Each number is 128 + 32 x the weight over its row's rms, rounded and kept within 0 to 255. Layers, rows and columns count from 0. The size above them is the row's rms in percent of the matrix's.

# layer 5 MLP down (transposed), 512x192, rms 0.0728, rows 53-98, columns 96-143
size [101  95 101  98 105 101 102  99 103 104 104 108  92 106 100 100  97 109 104  99  99  96 105 100 102 101  96  92  96  98  99  98 104  96  97 112  95 106  96  97  96 103  96 102 101 103]
[[127  45 142 163 174 161 156  93 122 155  88 169 162 128  82  99 130 158  87 113 159  41 118 134 117 111 149 174 120 173 110 134 106 135 131 188  83 124 139  94  55 118  85 117  89 143 119 114]
 [114 148 197 133 145 175 134 178 137 114 125 119  96 111 213 131 182  96 162 106 157 190 121 121 165 227 171 141  71 154 121 129 152 172 123  72 173 166 146 129 115 124 175 148 135 120  80  91]
 [170 117 103 115 150 119  87 158 188 202 167  88 142  89 200 168 112 157  74 134  96 115 167 132 123 134 110 117 184 111  80 111 138  77 110 108 148 205 112 120  75 161 111 147 149  99 144 147]
 [ 93 126  92 142  93 154 142  93 173 109 153 162 108 185 106 120 104  62  83 102 143 141  98 178 116  99 150  85 123 130 148 178 166  60 209 126 149 161 134 131 110 137 128 105 147  73 126 126]
 [144 142 111  87 135 121 136 117 108 117 155 194 144 111  83 108 159 141 132 170  88 151 110 115  83 120 149  94 159 216 126  54 100 120 155 161 124 124 117  95 197 148 125  89 133  88 191 144]
 [128 128 141 111  68 153 117 140 117  99 173 154 115 128 149 133 172 143 118 117 106 155 130 155 113 255 111 159 127 183 100 154 125  89  88 140 132 115 175 108 159 105  86 142 137 120  91  49]
 [112 139 129  88 112 175  92 134  85 108 201 105  45 105 107 123 206 142 100 147 135 152 145 129 155  53 145 153 103 193 123  83 161 123 120 169 118 169 151 132 133  89 138 131 123 170 161 141]
 [153 164 107 132 160  87 105 175 132 121 176 174  91 137  39 123 138 140 103  75 128 142 138  67 158 108 172 123 103 114 176 137 154 126 111  91 169 171 115 138 145 148 137 103 155 138 184 119]
 [115  58 158 156 156  98 105 144 156 163  94 145 175  94  97 126 159 168 141 110 137 136 125 186 125 190 166 126 111 127 142 118 145 171 103 121 160 136 122 105  69  97 149 111 161  97  91 110]
 [131 104  94 103  70 149 120 191  74 117 167 141 198 103  80 100 113  64 113 142 142 116 101  96 142  82 187 148  72 205 118 106  98  84 100  99 130 180 147  82 104 187 136 104 127 134 133 113]
 [144 157 138 153 102 177 138  66 175 163 146 153 124 105 169 156 132 171 128 137 158 152 113 147 107 146 131 167 100 117 125 139  94 127 114 110 138 107 116 133 182 150 108  90 155  59  81  82]
 [125  93 179 173 107 134 104  99  61 152 138 129 104 137 117 127  84 126 166 169  99 132  79 171  99 155 100 106 134 138 148 131 114 162  89  22  79  91 138 193 108 151 147 139 141 136 138  88]
 [129 127 184 183 142 125  67 117 186 138 139 144 128 165  92 124 150 101  80 138 137 108 142  63 104 144 157 117 131 100 181 138 154 120 139 135 118 161  63 173 105 165 168  94 186 126 187 116]
 [143 153 119 119 181 137 176 113 150 105 118 112 123 122 118 212 165 198 149 123  88 145 175 148  98 100 147 137 186  67 150 123 133 141  88 137 178 128  94 117 187 115 125 104 128 117 139  95]
 [ 87 135 133  57  83 104 135 178  83 123 172  93 139  82 142 127 101  57 156 162  91 191 149 110 151 191 107 139  96 136  98 187  87 156  97 184 129 141  95  84 154 120 114 136  80 101 133 165]
 [158 121 109  70 113  59 150 129 141 114 139 113 197 179  89 119  94 154 113 144  85 171  75 141 156 209 100 127 126 144  54 119 136  76  96 117 126 135 147 149 102 186 122  73 168 115  85  73]
 [179 111 152 133 194  96 162 156  96 147  74  87 162  92 166  97 111  91 141 156 119 129 148 144 113 136 151  78 166 119 136  82  86  78 163 169 160 145 147 112  45 166  89 137 137 112 152 148]
 [125 121 139 120 146 140 137 178 106 167 121  96 129 105 122 168 125 101 160  93 147 125  97 131 119  46  99 172 123 114 127 116 150 102 116  97 211 128 145 155 187 140 126 115 158 140  28 162]
 [ 83 120  82  81 124 124 117 157 148 129  96 105 133  95  84 180 167 149 143 146 126 158 134 130 150  47 197 157 147 100 166 167  98 106 174 120 155 115  74 137 164 157 152 142 134  77 178 111]
 [142 179 132 103 136 166 123  96 153 145 165 201 179  89 114 136 142 126 179  92 155 155 192  66 106  91 139 147 129 158 137 194 156 134 114 109 135 122 169 161 171 103 101  90 122 122 129 104]
 [ 86 157 121 134 101 122 155 111 158 174 147  85 169  63 134 138 109  93 144 186 137 131 170 153 168 135 122  87 138 146 144  92 107 167 135 143 109 131  87  99 125 185 149 169  99 171 118  87]
 [210 113 116 161 173 154 141 159 143 179 122 137 165  99 175  92 157 109 138 147 149 177 110  96 168 144 177 118 153 167 101 162 121 129 110 120 120 165 110  65 128 148  65 145  87 120 128 131]
 [ 96 114 111 127 127 122 136  90 105 183 179 104  81 148 131 177  87  97 181 120 140 122 106  90  96 137 129 111 121 163  91  99 180 139 132 135 137 133 152 109 145 166 158  83  98 119 128 149]
 [123 178 126 115 140  89 154 114 105 126 143 149 113 152 105 147 106 124 115  93  99 115 154  64 181 142 103 158 106  81 118 187 117 136  92 104 146 121 125 136 158 120 115 143 120 154  96 121]
 [138 125 153 138 124 110 153 137  93 147 155 111  81  91 108 136 167 193 133 168 169 123 158 104 137 225 135 132  95  88 137 175  69 110 125 127 123 120 140  59 217 123  96 149 153  64 156  66]
 [ 99 145 105  86 158 100 144 168 137  94 149  88  99 148 197 142 140 147 151  83 121 131 130  91 134  95  97 160 121  77 110 123 153  97 130  98 102 119 149 113 116 166 196 164 188 148 164 109]
 [129 129 163 114 113 137 132 113 150 142 120 130 127 134 149 134 177  74  93 104  88 173  93 185  60 177 168 121 155 146 130 185 128 105 151 143 110  80 145 151 133 135 167  65 104 153 199 154]
 [145 107 214 160 115 107 155 135 171 118  99 127 107 130 112 124 164 180 107 104 151  89 119 124 191  43  70 111 133 205 120 117 129 136 134 143 105 107 201 118 200 139 142 124 137  72 124 151]
 [ 55  71 130 178 118 112 113 112 107 140 148 174 121  92 188 123 143 132 115  69 121 151 142 160 131 191 119 122 125 133 141 143 107 143 162 115 113  96 112 101 153 104 111 110  58 176 133  75]
 [162  95 168 128 163 117  86 142 145 146 146  90 106 132  43  99 119 100 103 166 193 163 162  60 131  44 165 120 152 153 125 124 142 129  68 132 139  91 143 128  76 150 110 167 124 172 120  91]
 [126 134 105 120  83  86 150 120  94 165 108  69 122  92 114 161 158 151 152 155 160 147 145 148  76   5 156 154 205  89 114  68 138  88 150  85  81 172  83 116 140 124 111 127 129  92 179 163]
 [ 91 137 101 162 101  80 112 166 101 143  93 133 129 100 136 175  46 131 107  73 169 108 158  87 119 177 148 144  93 147 145  77 123 117 135 160 157 160  87  66 127 132 100 169  87 165  86 197]
 [136 153 104 120 181 126  94 142 133  75  92 167 154  71 144 184 109  73 132 137 110 152  98 134 138 151 127  57 157 143 118  80 143 108 105 112  92 116 110 107 130 144 107  79 100 134 118  98]
 [ 58  76 155  47  93 159 122 143 162 101 126 136 101 123 106 124 114 113 109 155 114 138 129 149 119  81 137 123 126 158  97 116 111  91 138  83  54 117  86 190 116 125 120  96 179 166 107  68]
 [199 108 150  66 109 117  71 103 228 137 146 151 117 122  95 192 109 137  92 134 172 159 120 157 147  79 123 117  97  71  98 133  62 146 113  65  87 151 160 104 114 168  99 128 116  91 140 161]
 [131 161 167  80  91 124 162 102  79 132 143 107 154 111 167 153 104 120 163 122 132 187 133 125  69 182 120 134 183 140 129 126 167 115  86 131 131 176 117  97 158 145 138 142  87 139 101 143]
 [125 104  67 129  94 162 130 118 123 155 213 116 123 140  52 138 102  62 133 106 131 114 115 103 125  81 113 108 143  47 116 157 131  43 142 116  79  79 153 117  73 161 189 111 136 205  86 157]
 [136 176 104 145 118 146 162 141  31  61 180 111 133 117 167 119 104 109 191 148  92 155 132 169  70 124 117 131 182 177 165 167 147 145 106 122 135 225 166 123 114 174 102 172 143 184 121 157]
 [ 46 164 154 157 144 150  71 108 131 119 212 117 104 153 113 127 124 191 125 146 144 173 140 131 104  24 186 159 132 153 109 114 146  63 153 102 101 142 133 140 131 158 149 194 130 161 162  93]
 [130 137  96 133  99 135 142 162 155 101 169 143 150 118  89 138 124 111 135  94 133 125 215 207 192 146 131 147 130 129 103  90 149 135 133 170 107 131 168 146 142 131 183 138 178 184 144 168]
 [ 91  97 137 103 154 181 165 132  79  97 145  90 140 173 182 190 127 100 100 141 116 111 139 159  98 136  78 133 104 147 150 138 129 113 142 119 107 111  95 125 155 120 150 166 105 103 138 113]
 [144 146 129 102 131 161 118 147 115 107 202 164 171 143 127 102 149 171 123  81 120 147 143 107 162 156 110 136  82 138 142 125 128  77  31 181 130 100 118 112 130  93  44 116  96 204 148 139]
 [123 175 180 155  83  93 142 132 119 123 155  97 136 166 161 112 144 128 158 118 192 189 157  92 125  60 120  82  97 201 204 138 137 130 202 142 136 136 134  98 168  50 105 140 131 118 142 113]
 [125 180 137 147  91 195 185 112  93  80 105 154 164 144 143  75  81 129 136 122 142 120 150 119 122 135 115 106 132 113 168 147  99 141 183 164 105 159 129  23 173 139 155 130 118  52 103  80]
 [124 103 109 142 121 105 154 127 152 145 183 113 143 115 133  73 136 163 124 147 144 179  86 116 107 208 152 136 160 174 127 129  96 136  62 147 152 110  69  75 128 137 100  99 103 132 131  77]
 [137 134  99  54 161 146 119 112  51 157 132  92  37 123 146  70 113 133 114 123 142 110 150 150 142 136  67 151 148 103 127 145  85 157 106 127  93 151 142 109 164 112 188 180 113  95  92  98]]
# layer 5 MLP gate, 512x192, rms 0.0775, rows 54-99, columns 96-143
size [ 99 102  99 111  95 106  97  98  99 101 109  92 102  97 104 101 107  99 102  93 105 104 100 102 103  95 104 100 105  99  99 102 103  94 112  98 102  98 105  97 106  97  97 102 101 103]
[[ 70 101 116 116  94 221  93 161  94 106 147 168 136 165  42 176 179 177 138 131 175 142 107 154 138 143  92 135 159 121 162 141 176 116 110 166 156 171 110 167  96 136  76 174 158 135  95 146]
 [ 79 129 107 169  99 150 145  88 107  82  96 126 125 219 130 114 162 126 133 106 154  78 128 110 174 135 133 112  87 157 162 102 168 160 109 179  84 142 109  90 123  98 106 110 166 163  58 117]
 [161 125 147 138 135 104 117 136 187 159 110  92 141 152 194 128 101 128 133  33  96  89 148 171 125 145  95 172  89 117 170 147 160 148 115 170 117 108 145 100 107 105 120 157 135 171 112 144]
 [110  73  84  93 152 195 105 145 172 168  90 158 130 166 170 151 125 150  89 111 112  73 117 140 158 149 125 144 115 136 152 134 160 144 100 125 128 140 118 104 145 115 138 123 118 118 120 114]
 [147 156 152  87 113  99 142 204 154 112 156 137 128 132 179 130 143 137 103 144 104 147 157 169 102 134 189 117 172  73 157  75 134  97 104 134 114 101 132 115  94  97 132 143 123  70 142 107]
 [ 61 141 110 137 119 108 114 137 170 119 171 119 153 132  83 121  93 158  97 101 139 150 121 100 162 128 148 173  48 150 122  95 153 136 136 154 179 138  66 161  78 153 132 180 124 104 108 132]
 [ 66 124 155  98 105 160 204 114 127 155  71  98 119 160 151 114 102 134 112  62 110 134 114 205  95 112  98 107 165 130 196 124 143  98 190 102 171  72 171 174 145 134 179 115 139 146 135 128]
 [ 66 130 129 156 171  96 132 122 149 120  93 188  85 107 123  99 106 134 134 110  49  81 116 108 101 143  75 192 154 126 171 147 149 162 152 138 144 139  86 128 137 138 166 107 143  98 172 186]
 [125 128 142 145 153 129 152 138  92 133 134 135 152  81 117 101 151 206 123 127 115 136 118 161 171 129 125 161 154 133 100 140 153 189 151 142 104 114 137 165 164 139 186 107 124 135  56 135]
 [147 120 116 106 136 147 133 132 116  96 197 120 122 125 198 123 148 109 107 115 173 159 146 116 113 198 124 184  39  80  91  95 181 115 121 156 210 171 144 119 124 100 125 121 196  72 109 126]
 [113 125 159 155  81 151  95 107 104 179  97 138  96 172 121  81 153 204 135 116 156 111 119 166 121 194 137 155 128 162 106 165 146 113 129 132 119 111 142  97 111 106  82 149 145 179 139 113]
 [136 190  92 208  93 136 145 115 119 165  99 141 178 170 138  69  97 100 145  56 138 136 107 123 129 197  75 145 146 106 157 169 112 113 133 154  93 111 128 161 158 141 152  92 155 119 162 164]
 [151 139 132 136 140 136 107 162 136 132 136 162 141 169  89 149 138  78 152 132  93  98  89 143 128 137 128 170 110  96 119 166 165 135 212 178  89  64  97 175 122 103  98 146 155 162 105 136]
 [129 135  97 159 106 106 147 134  98  86 128 127 129 118 147 157  89  71 169  93 109 168 145  75 196 149 203 169 119 155 173 134  95 149 106 170 175 192  89  96 139 127  87 125 108 148 116 185]
 [102  83 100 107  93 116 106 103 106  96  92 149  93 135 167 212 117 112 131  99 140 120 156 104 115 156 175 103 172 112 168 136  92 127 150 123  93 158 105 110 176 137 140  85 142 126 134 105]
 [129 172 183 147  93 119 126  96 169 131  99 155  73 188 176 162 143 145  99 130 153 139 166 163 124 182  98 128 170  49 113 161  62  88 147 159  93 135 166 120 166 101 102  88 111 146  87 124]
 [119 169 126  63 110 117 137 166 103 161  89 200 157 110 150  81 133 160 132 111  51 169 102 180 135 133 174 158 163 120 128 163 119 114 153 139 122 112  99 167 162 141 137 140  96 134 108 169]
 [189  74 144  66 164 128 133 124 126  35 144 167 130 159 110  91 134  47 118 163 125 139 138 131 140 148 184  84  92 118 104  82 191  99 149 142 120 121 113 110 149 133 136 145 102 182  68 107]
 [150 149 148 139 158 152 170 139  93 101 112 128  80 126 103 203 169  77  84 115 162 121 180 169 123 202  59 122 189 128 116 103 116  80 179 108 147 137 105  89 117 170  81 102  88 160 114  94]
 [160 190 201 156 132 168  96 144 142 192 134 204 148 117 102 186  90 103 114 107 102 104 114 102  89 125 150 127 118 116 154 143  74 130 104 152 116 130 129 150 104 118 166 136 154 143  76  88]
 [139 131 161 118 176 104  75 134 147 105 106 101 155 143 160 181 171 118 141 134 131 198 172 183 109 201 112 154 159 106 144 165 105 101  83 129 145 130 159 139 125 146 177 149  64  92 120  81]
 [178 120 114 112 155  99 133 114 136 111 175 141 166 138 166 140 117 170  60 191  92 153 125 165 111 132 130 141 123 123 144 134 155 133 184 152 149 126  53 156 142  94 206 121 129 131  99 114]
 [101 127 131 126 103 115 149  99 135  71 121 166 107 111 136 153 160 112 124 152 208 130 140 100 177 140 149  78  60 100  99 182 132 138 132 108  71 159  76  91 116 125 158 105 149  84  45 146]
 [142 149 173 135  95 101  53 119 121  79 152 168 162 142 110 126 130 145 139  85  81 107 146 165 126 121 119 161 102 103 144 128 155  88 165 162  80 114 139 167  80 116 101 128  62 196 116 144]
 [104 110 210 177  46  92 126 149 135 129 134  94 130 153  79 116 149 110 133 187 157 172  79 178  63 141 134 149 149 149 111 204  97 141 159  92  99 134 131 124  88 111 141 158 110 156 148 120]
 [138 120 107 143 143 124  78 129  88 142 121 101 150 190 128 186 133 104 133 130 133  59 139 116  84 122 154 162  88 182 117 158 117 114 129 140 175  93 145 126 144 133 103 137  93 113 197 140]
 [112 130  77  99 114  90 142 154 124 129 185 110 110 141 194 125 138  90  71  91 112 127  99 140 117 193 150 139 132  99 167 136  79 138  96 173  77  70 194 110 140 132 148 106 156 125 153 109]
 [162  74 127 116 148  84 189 128 147 157 136 136 135 140 150 119  91 126 102 134 158 131 117 151  70 158 169 122 116 167 113 126 102  99 156 158 178  89  73 103 138 138 174 113  85 111 116 130]
 [134 128  94 127 133 123  97 139 142 138 134 110 145 140  36  94 117 150 115 135 164 174 100  47  97  87 131 135 122 176 143 107 112 101  38 139 164 112 143 119  76 149 146 166 111 166 127  69]
 [161 151  91  90  94  93 162 128 169 158 155 130 189 161 126 162 158 148 171 158 129 109 130 130 110 145 136 110 139 166 126  94 159 193 140 170 142 121 170  98 127  46 180 119  99  73 118  56]
 [191  97 131 138 136 100 167 152 110  80  78 153 153 159 113 152  85 128 192  58 110 163 147  93 122 197 135 138 108 105 172  81  88 110 156 162 159  93 128  95  69 155 141  98  93 151  82  85]
 [107  74  78  84 142 124 102 122 141 183  74 100  69 107 149 139 133 160 111 106 140 127  90 147 123 108 153  70 117 114  79 155  97 136 194  92 173  58 101 167 143  99 147 159 148 147 201 145]
 [196 124 176 121 159 123 134 156 147 142 119 115  55 163 186 115 155 126 125 147 224 121 153 155 107 142 197 132 154  69 129 125 155 135 156 137  97  67 156 136 145 155 101 117 152 168  96 177]
 [153 132 103 161  81 118 101 179 117  77 133 142 141 132 165 173  92  82 137 130 177 139 111  89 129 138  92 120 121 164 149 123 131 189 130 108 107 168 212  86  89 115 104  92 157 103 132 106]
 [143 142  98 140 136 111 164 107 132 140 107  85 140  81 122 146 113 146  99 138  89 154  51 176 125 115 156 152 173 158 126 159 131 130 108 119 143 172 121 164 122 115 159 152 126  54 145 152]
 [154 134 136 110 146 110 117 109 176 111 140 132  96 201 164 165 159 133 137 105 118 178 126 147 134 133 162 143 136 136 114 126 147 168  94 182 130 109 135 151 146  99 149 136 140 133 197 171]
 [207  68 152 188  62  98 138 125  97 168 112 131 140 104 161  97 134 175 161 127 132 122 130 152 119 148 158 137 136 142  78 106 127  97 101  91 147  75 129 195 139  99 124 111 153 142 138 142]
 [ 90 128 119  85  60 131 136 178 126  86 134 151 103 129  85 152 151 106 141 141 140 117 126  93 144 139 106 154 150  90 142  93 135 155 129 129 127 149 108 145 156 131 109 145 194 185 145 132]
 [ 83  96 128 103 132 132  94  96  88  87 111 169 165 170 138 100 100 162 110  72 114 118  71 128 119 115 180 121 116 144 151 154 100 181 113 164 133 115 112 106 123 100 131  94 113  81 113  98]
 [105 184  75 100 181 118 144 104 146  95  94 132 116 176 123 138 148 131 116 130 151 132  91 154 114 123 156 157 155 105  76 128  49 170 106 138 119 135 191 112 148 178 154 121 112 114  78 136]
 [ 81 102 142 102 131 113 139 141 146 145  51 123 106  87 126 115  81 119 131 159 134 143 129 154  86 174 149 132 148 120 162 118 156 200 227  86 128 170 143 124  83 157 207 131 130  74 106 142]
 [109 161 164 118 106  75 125 155 188  87 114  93 136 119 137 175 212 145 159 136 184 163 176  59  98 147 166 133 118 169 139 139  71 124 140 132 150 133 127  74  90 146  62  70 159 143  79 113]
 [110 131 138 145  80 125 148 131 184 143 131 148 118 170  87 118 148 146 125  87 105 134 145 136 107 148 154  96  72  91 168 137 155 115 128 127 164 107 178 119  79  87 167 126 122  87 154 126]
 [119  97 117 142 158 148 127 151 135 158 160 154 128 133 130 116 100 111 161 132 149  96 117 106 169 144  87  93 107 101 130 149 194 152  76 209 217 140  83 160 120 147 110 174 135 148 111 109]
 [185  85 165 153 105 124 133 184 165 105 167 227 189 117 105 132  98  83 196  90  42 114 145 105 167 121 150 158 115 127 192 140 157  74 153 113 184 111  74 112 122 161 128 138 124 142 152 142]
 [ 97 150 153 172 146 173 156 165 110 123 132 129 153  93  96 144 180  80 156 171 148 169  95 150 119 148 140 177 136  98 109 152 122  71 102 107  99 134 120 123  98  99 156 154 114 107 159 104]]
# layer 5 MLP up, 512x192, rms 0.0736, rows 54-99, columns 96-143
size [ 93 102  99 105  98 105  96 103 103 100 108  91 106  99  97  98 105 102 102  96  99 106  99 102 100  96  95  96 100  98  98 105  96  96 109  95 107  98 100  96 107  97 101 102 104  99]
[[133 109 128 107  94 120  53 110 100 153 131 155 120 146  99 162 114 125 112  81 156 127 102 142 147 138 151 163 144 149 115 161 133 129 181  79  61 130 165 109 110 110 134 157 119 138  86  80]
 [173 152 114 140 143 129 152  91  92  89 166 157  96  91 167 235 142 188 110  75 112 147 172 117 166 151  50 167 117 105  76 160 124 136 115 105 102 169 104 121 101 149 159  52  85 115  88 107]
 [128 136 155 131 136 150 102 147 114 140  85 106 142 136  95 139 111 105 132 133 157 179 121 162 143  74 144 118 112  61 114 116 103 159  80  90 152  91 138 137 136 101 109 137 192 157 114 122]
 [185 105 188 171  67 124 115 142  87 131 142 123 150  95 102 120 130 119 110 131 155 156 127 102 136 114 145 131 166  53 140 179 231 106 179 171 145 164 180 134  77 144 114 107  95 182 140  76]
 [105 103 127 116 149 134 158 144 207  99 189 166 105 155 162 101 145  68 156 142 147 123  67 120 127 148 116 114 148 154 164 141  92 108 123 107 111  84 132 159 174 156 136 129 151  51 158 114]
 [136 118  84 137 111 195 148 139  95 125 118 140 222  91 148 120 145 158 123 127 143 134 136  84 128 139 128 106 119 102 103 156  71 132 148 110 113 119 112 142 144 126 124 134 148 134  94 100]
 [168 173 180 138 140 117 146 112 170 101 100  57  96 129 131 195 129 154 107 109 160  89 172 112 149 142 113 118 138 164 114  96 160 127 113 119 115 213 176 130 130 135  97 138 132 173  83  73]
 [132  71 132 145  95  98 132  88 152 183 101 103  66  95 162 131 113 140 107 123  96 177 122 100 111 114 163 138  66 133 149  81 162 179 104 146 142 132 122 167 101 160  92 149  89 175 155 159]
 [126 183  98 134  95 193 122 170 134  79 176  70 145 166 201 114 106 101 101 146 139 143 137 142 126 124 122 111 124 136 121 112 177  78 160 124 142 148 139 138 109 151 101 103 132 145 142 131]
 [132 148 153 135 106  73 121 142 152 125 167 131 101 176 123 198 119 193  67 135 138 120 156 125  88 155  91 124 120 128 132 131 123 131  55 178 126  87 123 134  57 182 125 134 135 128 154 151]
 [126 154 110  86 116 116  61 119 147 100 142  72 184 136 123 121  93 123  78 126 146 153 165 128 134 114 199 127 101 120 131  58 112 166  66 132 138 169 140 171 104 124 106 169 121 113 117 130]
 [184 193 107 131 114 180 146 109 142  52 176 116 127 111 188 124 186 134 140 100 156  98 134  77 126 163 164  87 146 133 164 119 142 149  54 175 109 147  78  67 126  96  92 116 130 139 158 166]
 [175 151 167 140 198 130 162  89 159 177 128 114 160 121 154 161 150 195 158 125  86 145 170 123 122 162 141 115 168  77  80 131 147  94 179  84 203 181 140 147  71 157 147 139  82 159  67 168]
 [122 129 138 107 141 112 115 109 152 122 135 180 153 202  65 105 148  81  60 182 143 154  91 129 111 135 221 105 105 149 155 108  97  77 106  74 167 155  91 155 151 124 106 172 141 134 154 129]
 [ 77 132  32 164 108  57 122 181 140 107  89 104 140 187 102  94 140 204 142 136 152  78  93 139 141 103  88 122 183 143 151 165  56 125 148 137  71 107 119  76 108 124 113 106 153 127  87 146]
 [ 73 149  92 156  54 143 110  93 168  96 114 171 129 179 133 160 133 149 131 129 132 115 180 121 165 133  88 130 138 135 129 162 143 161  49 107 149  92 114 118 154  95 178 144  88 151 139 135]
 [107 166 105 137 111 132 129 183 139 189 124  87  97 154 112  96 113 126 122 142  95 140  85 134  89 159 131  93 169 147 168  67  91 181  99  59 117 123  96 181 137 121 118 141 162 125 137  57]
 [108 142  99 146  97 121 187 142 125 145 107 139  97 161 154 140 177 132 130 141 124 123 121 112 113  63 118 114 124 140 125 165 100 101 146 122 111 142  67 133 123  88 121  90  91 124 184 190]
 [ 92 135 152 164  63 107 125  92 134  99 101 124  54 108 144 102 141 183 107  64 154 176  95  68  63 159 165 232 123 142  96 161 128 136 103 165 113 132  92 159 162 172 102 155 134 138 162 196]
 [106 171 165  91 151 114 129 133  94 100 147 129  83  60 125  70 138  93 150 111  75  81 129  89 105 133 181 146  52 113 171 161 142 107 145 148 161 155  94  98  81  97  87 174 117 133 165 148]
 [137 129 114 203 110 124 166  84 179 183 106 154 139 153 144  98 142 111 129 137 134 119 119 142  76 180 123 126 149 101  97 112 165 158 152 185  91  67  89 166 182  63 160  56 154 172 106  55]
 [120 143 120 126 128 140 158 145 171 113 133 123 122 103 101 117 108 144 199 127 100 166  56 114  79 128 173 108 127  87 122 199 154 129 155 118 132 124 207 118 164 114 182 171 116 100 110 155]
 [133 121 151 107 102 206 147 109  78 148 101  98 106 142 100  80 158 103  98 157 115 177 128 163 133  99 126  90 136 129 172 126 101 129 146 164  89 139 152  96 132  80  78 173 105 111 172 130]
 [162 158  83 205 105 143 147 169 100  79 117 142 102 121 158 103 132  97 110 145 145  99  88 117 121 145 145  73 131 147 144 148 100 145 137 139 118 127 132 108 137 188 112 149 129 123 190 137]
 [155 110 115 129 126 121 105 125 160  83 170  53 162 162 144 119 110 128 115  75 113 146 102 114 144  89 125  92 109 189 127 108 119 141 182 145 127 128 137 170 117 174 165 168 130 131 115 120]
 [124 126 111 101 134 197 132 179 133 173 157 111 170 126 152 123 121  54  89 148 135 183 121 120 137 114 153 123 137 149 104 161 117 162 100 106 139 155 115 122 128 139  88 189 129 199 155 103]
 [128 170 121 113 166 114 166  49 138 106 157 145 166  69 118 123 112 117 165  81 121  46 109  98 116 108 120 108  99 126 194 144 149 124 107 145 128 133 204 151  80 109 171 143 134 128 150 114]
 [ 91 148 129 191  70 213 163 135 156 165 149 128 162 115 117 120 117 137  70 109 169 122 203 172 140 145 105 168 171 172  98 117 126 127 135 120 111 107 119 113 122 171 109 146 110 133 150  94]
 [146 110  38 159  88 121 146 121  76 155  45 146 189  91 170 157 124 152 111  94 139 145 143 115 195 161 158 129  64 105 158  96  92 136 123 102 106 173 110 116 147  44 103 110 138 118 142 117]
 [ 94 113 169 158  85 124 129 132 107 105 104  90 114 145 146 118 131 111  82  83 112 115 132 142  78 136 174 148 117 154 134 121 110 149 149 111 185 133  78 125 132 111 127 106 168 154 107 138]
 [131  62 196  75 154 153 152 152 170 104 128 114 122 124 106 114 140 150 124 146 110 124 164  97 141 158 101  92 144 163 141 108 175 205 147 163 119 133 147 145 159  99  74 132  55  96  94 130]
 [134 175 178  91 129 130 116  79 113 161 155 145  93 116 122 127 119  87  83 152 100 181 130  60 111 128 128  95 149 147 132  95 156 214 180  77 124  71 164 138 138 130 138 143 139  76 125  74]
 [151 187 162 153 126 120  89 142  80 165 157 229 123 120  81 138  84 208  97  87 133 133 126 103 119 104 191 102  87 112 161 170 126  96 106 182 126  92 100  55 131 119 168 144 144 132 183 147]
 [111 144 114  95 115 159 158 142  90 112 132 162 104 144 134  94  80 155  90 115 130 118 131 139 130 125 157 131 127 178 152  80 159 138 160 111 125 143 133 122 131  73 105 117 162 113 119 139]
 [ 85 138 144  84 120 176 151 121 132 137 109 122 129 149  75 110 105 181  94 153  87 212 150 170  72 123 124 126 136 114 127 168 194 121 156 136 119 104 128  78 161 132 145 202  88 163 116 126]
 [146 138  92 159 133 176 127 184 102 140 123 117 149 125 106 152 149 118 172 147 152 134 157  82  88 136  43 168 156 108 158 140 156 163 167 168  55 166 102 138 119 123  40 127 111 181  85 181]
 [148 117 115 155  92 130 106 100 105 131 162 136  96  91 143 186 122 114 107 125 164 207 155  65  86 120 103  96  93 110 189 126 161 148  92  72 175  32  96  97 139 141  98 156  99 195 105 154]
 [131  77 165 101 149 142 105 167 158 155  99 133 113 142 169 150  80  74 122 144 170  97 146 120 147 135  85 130 109  50 113 139 183 149 133 134 130 165 175 107 132  86 167  96 132 130 100 103]
 [129 127 150 152 162 101 166 139 148 119 113 168 154  69 133 104  51  91 151  92 144  86 147 115 183 134 157 131  60 118 110  96 154 141  61 113 123 133 107 112  92 143 103 123 148 174 119  92]
 [191 183 125 169 138 118 144 152 175 191 149  81 161 181  99 115 101 117 106 160 115  71  92 102 157 167  56 156 107  92  98 213 115 123  92 134  66 137 155 152 136 115 137 135 149 133 124 114]
 [ 91 141 143 148 155 106  82 111  98  94 145 115 120  49 197 195  83 121 124 131 113 155  90 163  87 166 152 103 160 110 168 154 159 104 142  85 145 207 160 174 122 168 135 146 104 148 130 173]
 [129 124 147 152 103 102 138 193 103 121 133 128  78  94 137  77 103 166  94 139 128 111 123 134 145 104 106 172  92 151 180 122  78  70 111 176 192 111 129  83 145  87 141 150 133 177  75 106]
 [120 108 104 163  98 149 157 130  93 118 115  83 157 158 156 115 163 142 128 121 119 134 155 203 117 161 116 105  63  97 125 175  94 129 131  61 109 154 116 111 128 117 192 132  93 170 134 135]
 [ 86 131 146  74  84 115 113 128 160 126 103 100 143 170  83 105 121 118 128  91 105  87 154 130 153 121 180 134 104 109 124 147 135 126 198 143  88 119 142 102 136 133 144 203 181 132 150  78]
 [ 99 122  98 195 138 215 100 108 114  96 128 131 178  50 164 170 140 147 144 123  73 166 117 144 149 137 135 109 148 120  68 142 143 115 148 180 188  89 135 149 134 110  99 138  92 178  59 101]
 [156 123  68 152 118  85  96 114 128 138 146 109 110  89 136 159 132 121 154 108 132 134 122  79 154 167 173 135  98 131  85 152  66  80 110  85 128 162 115 173 180 135  87  86 120 141 117  66]]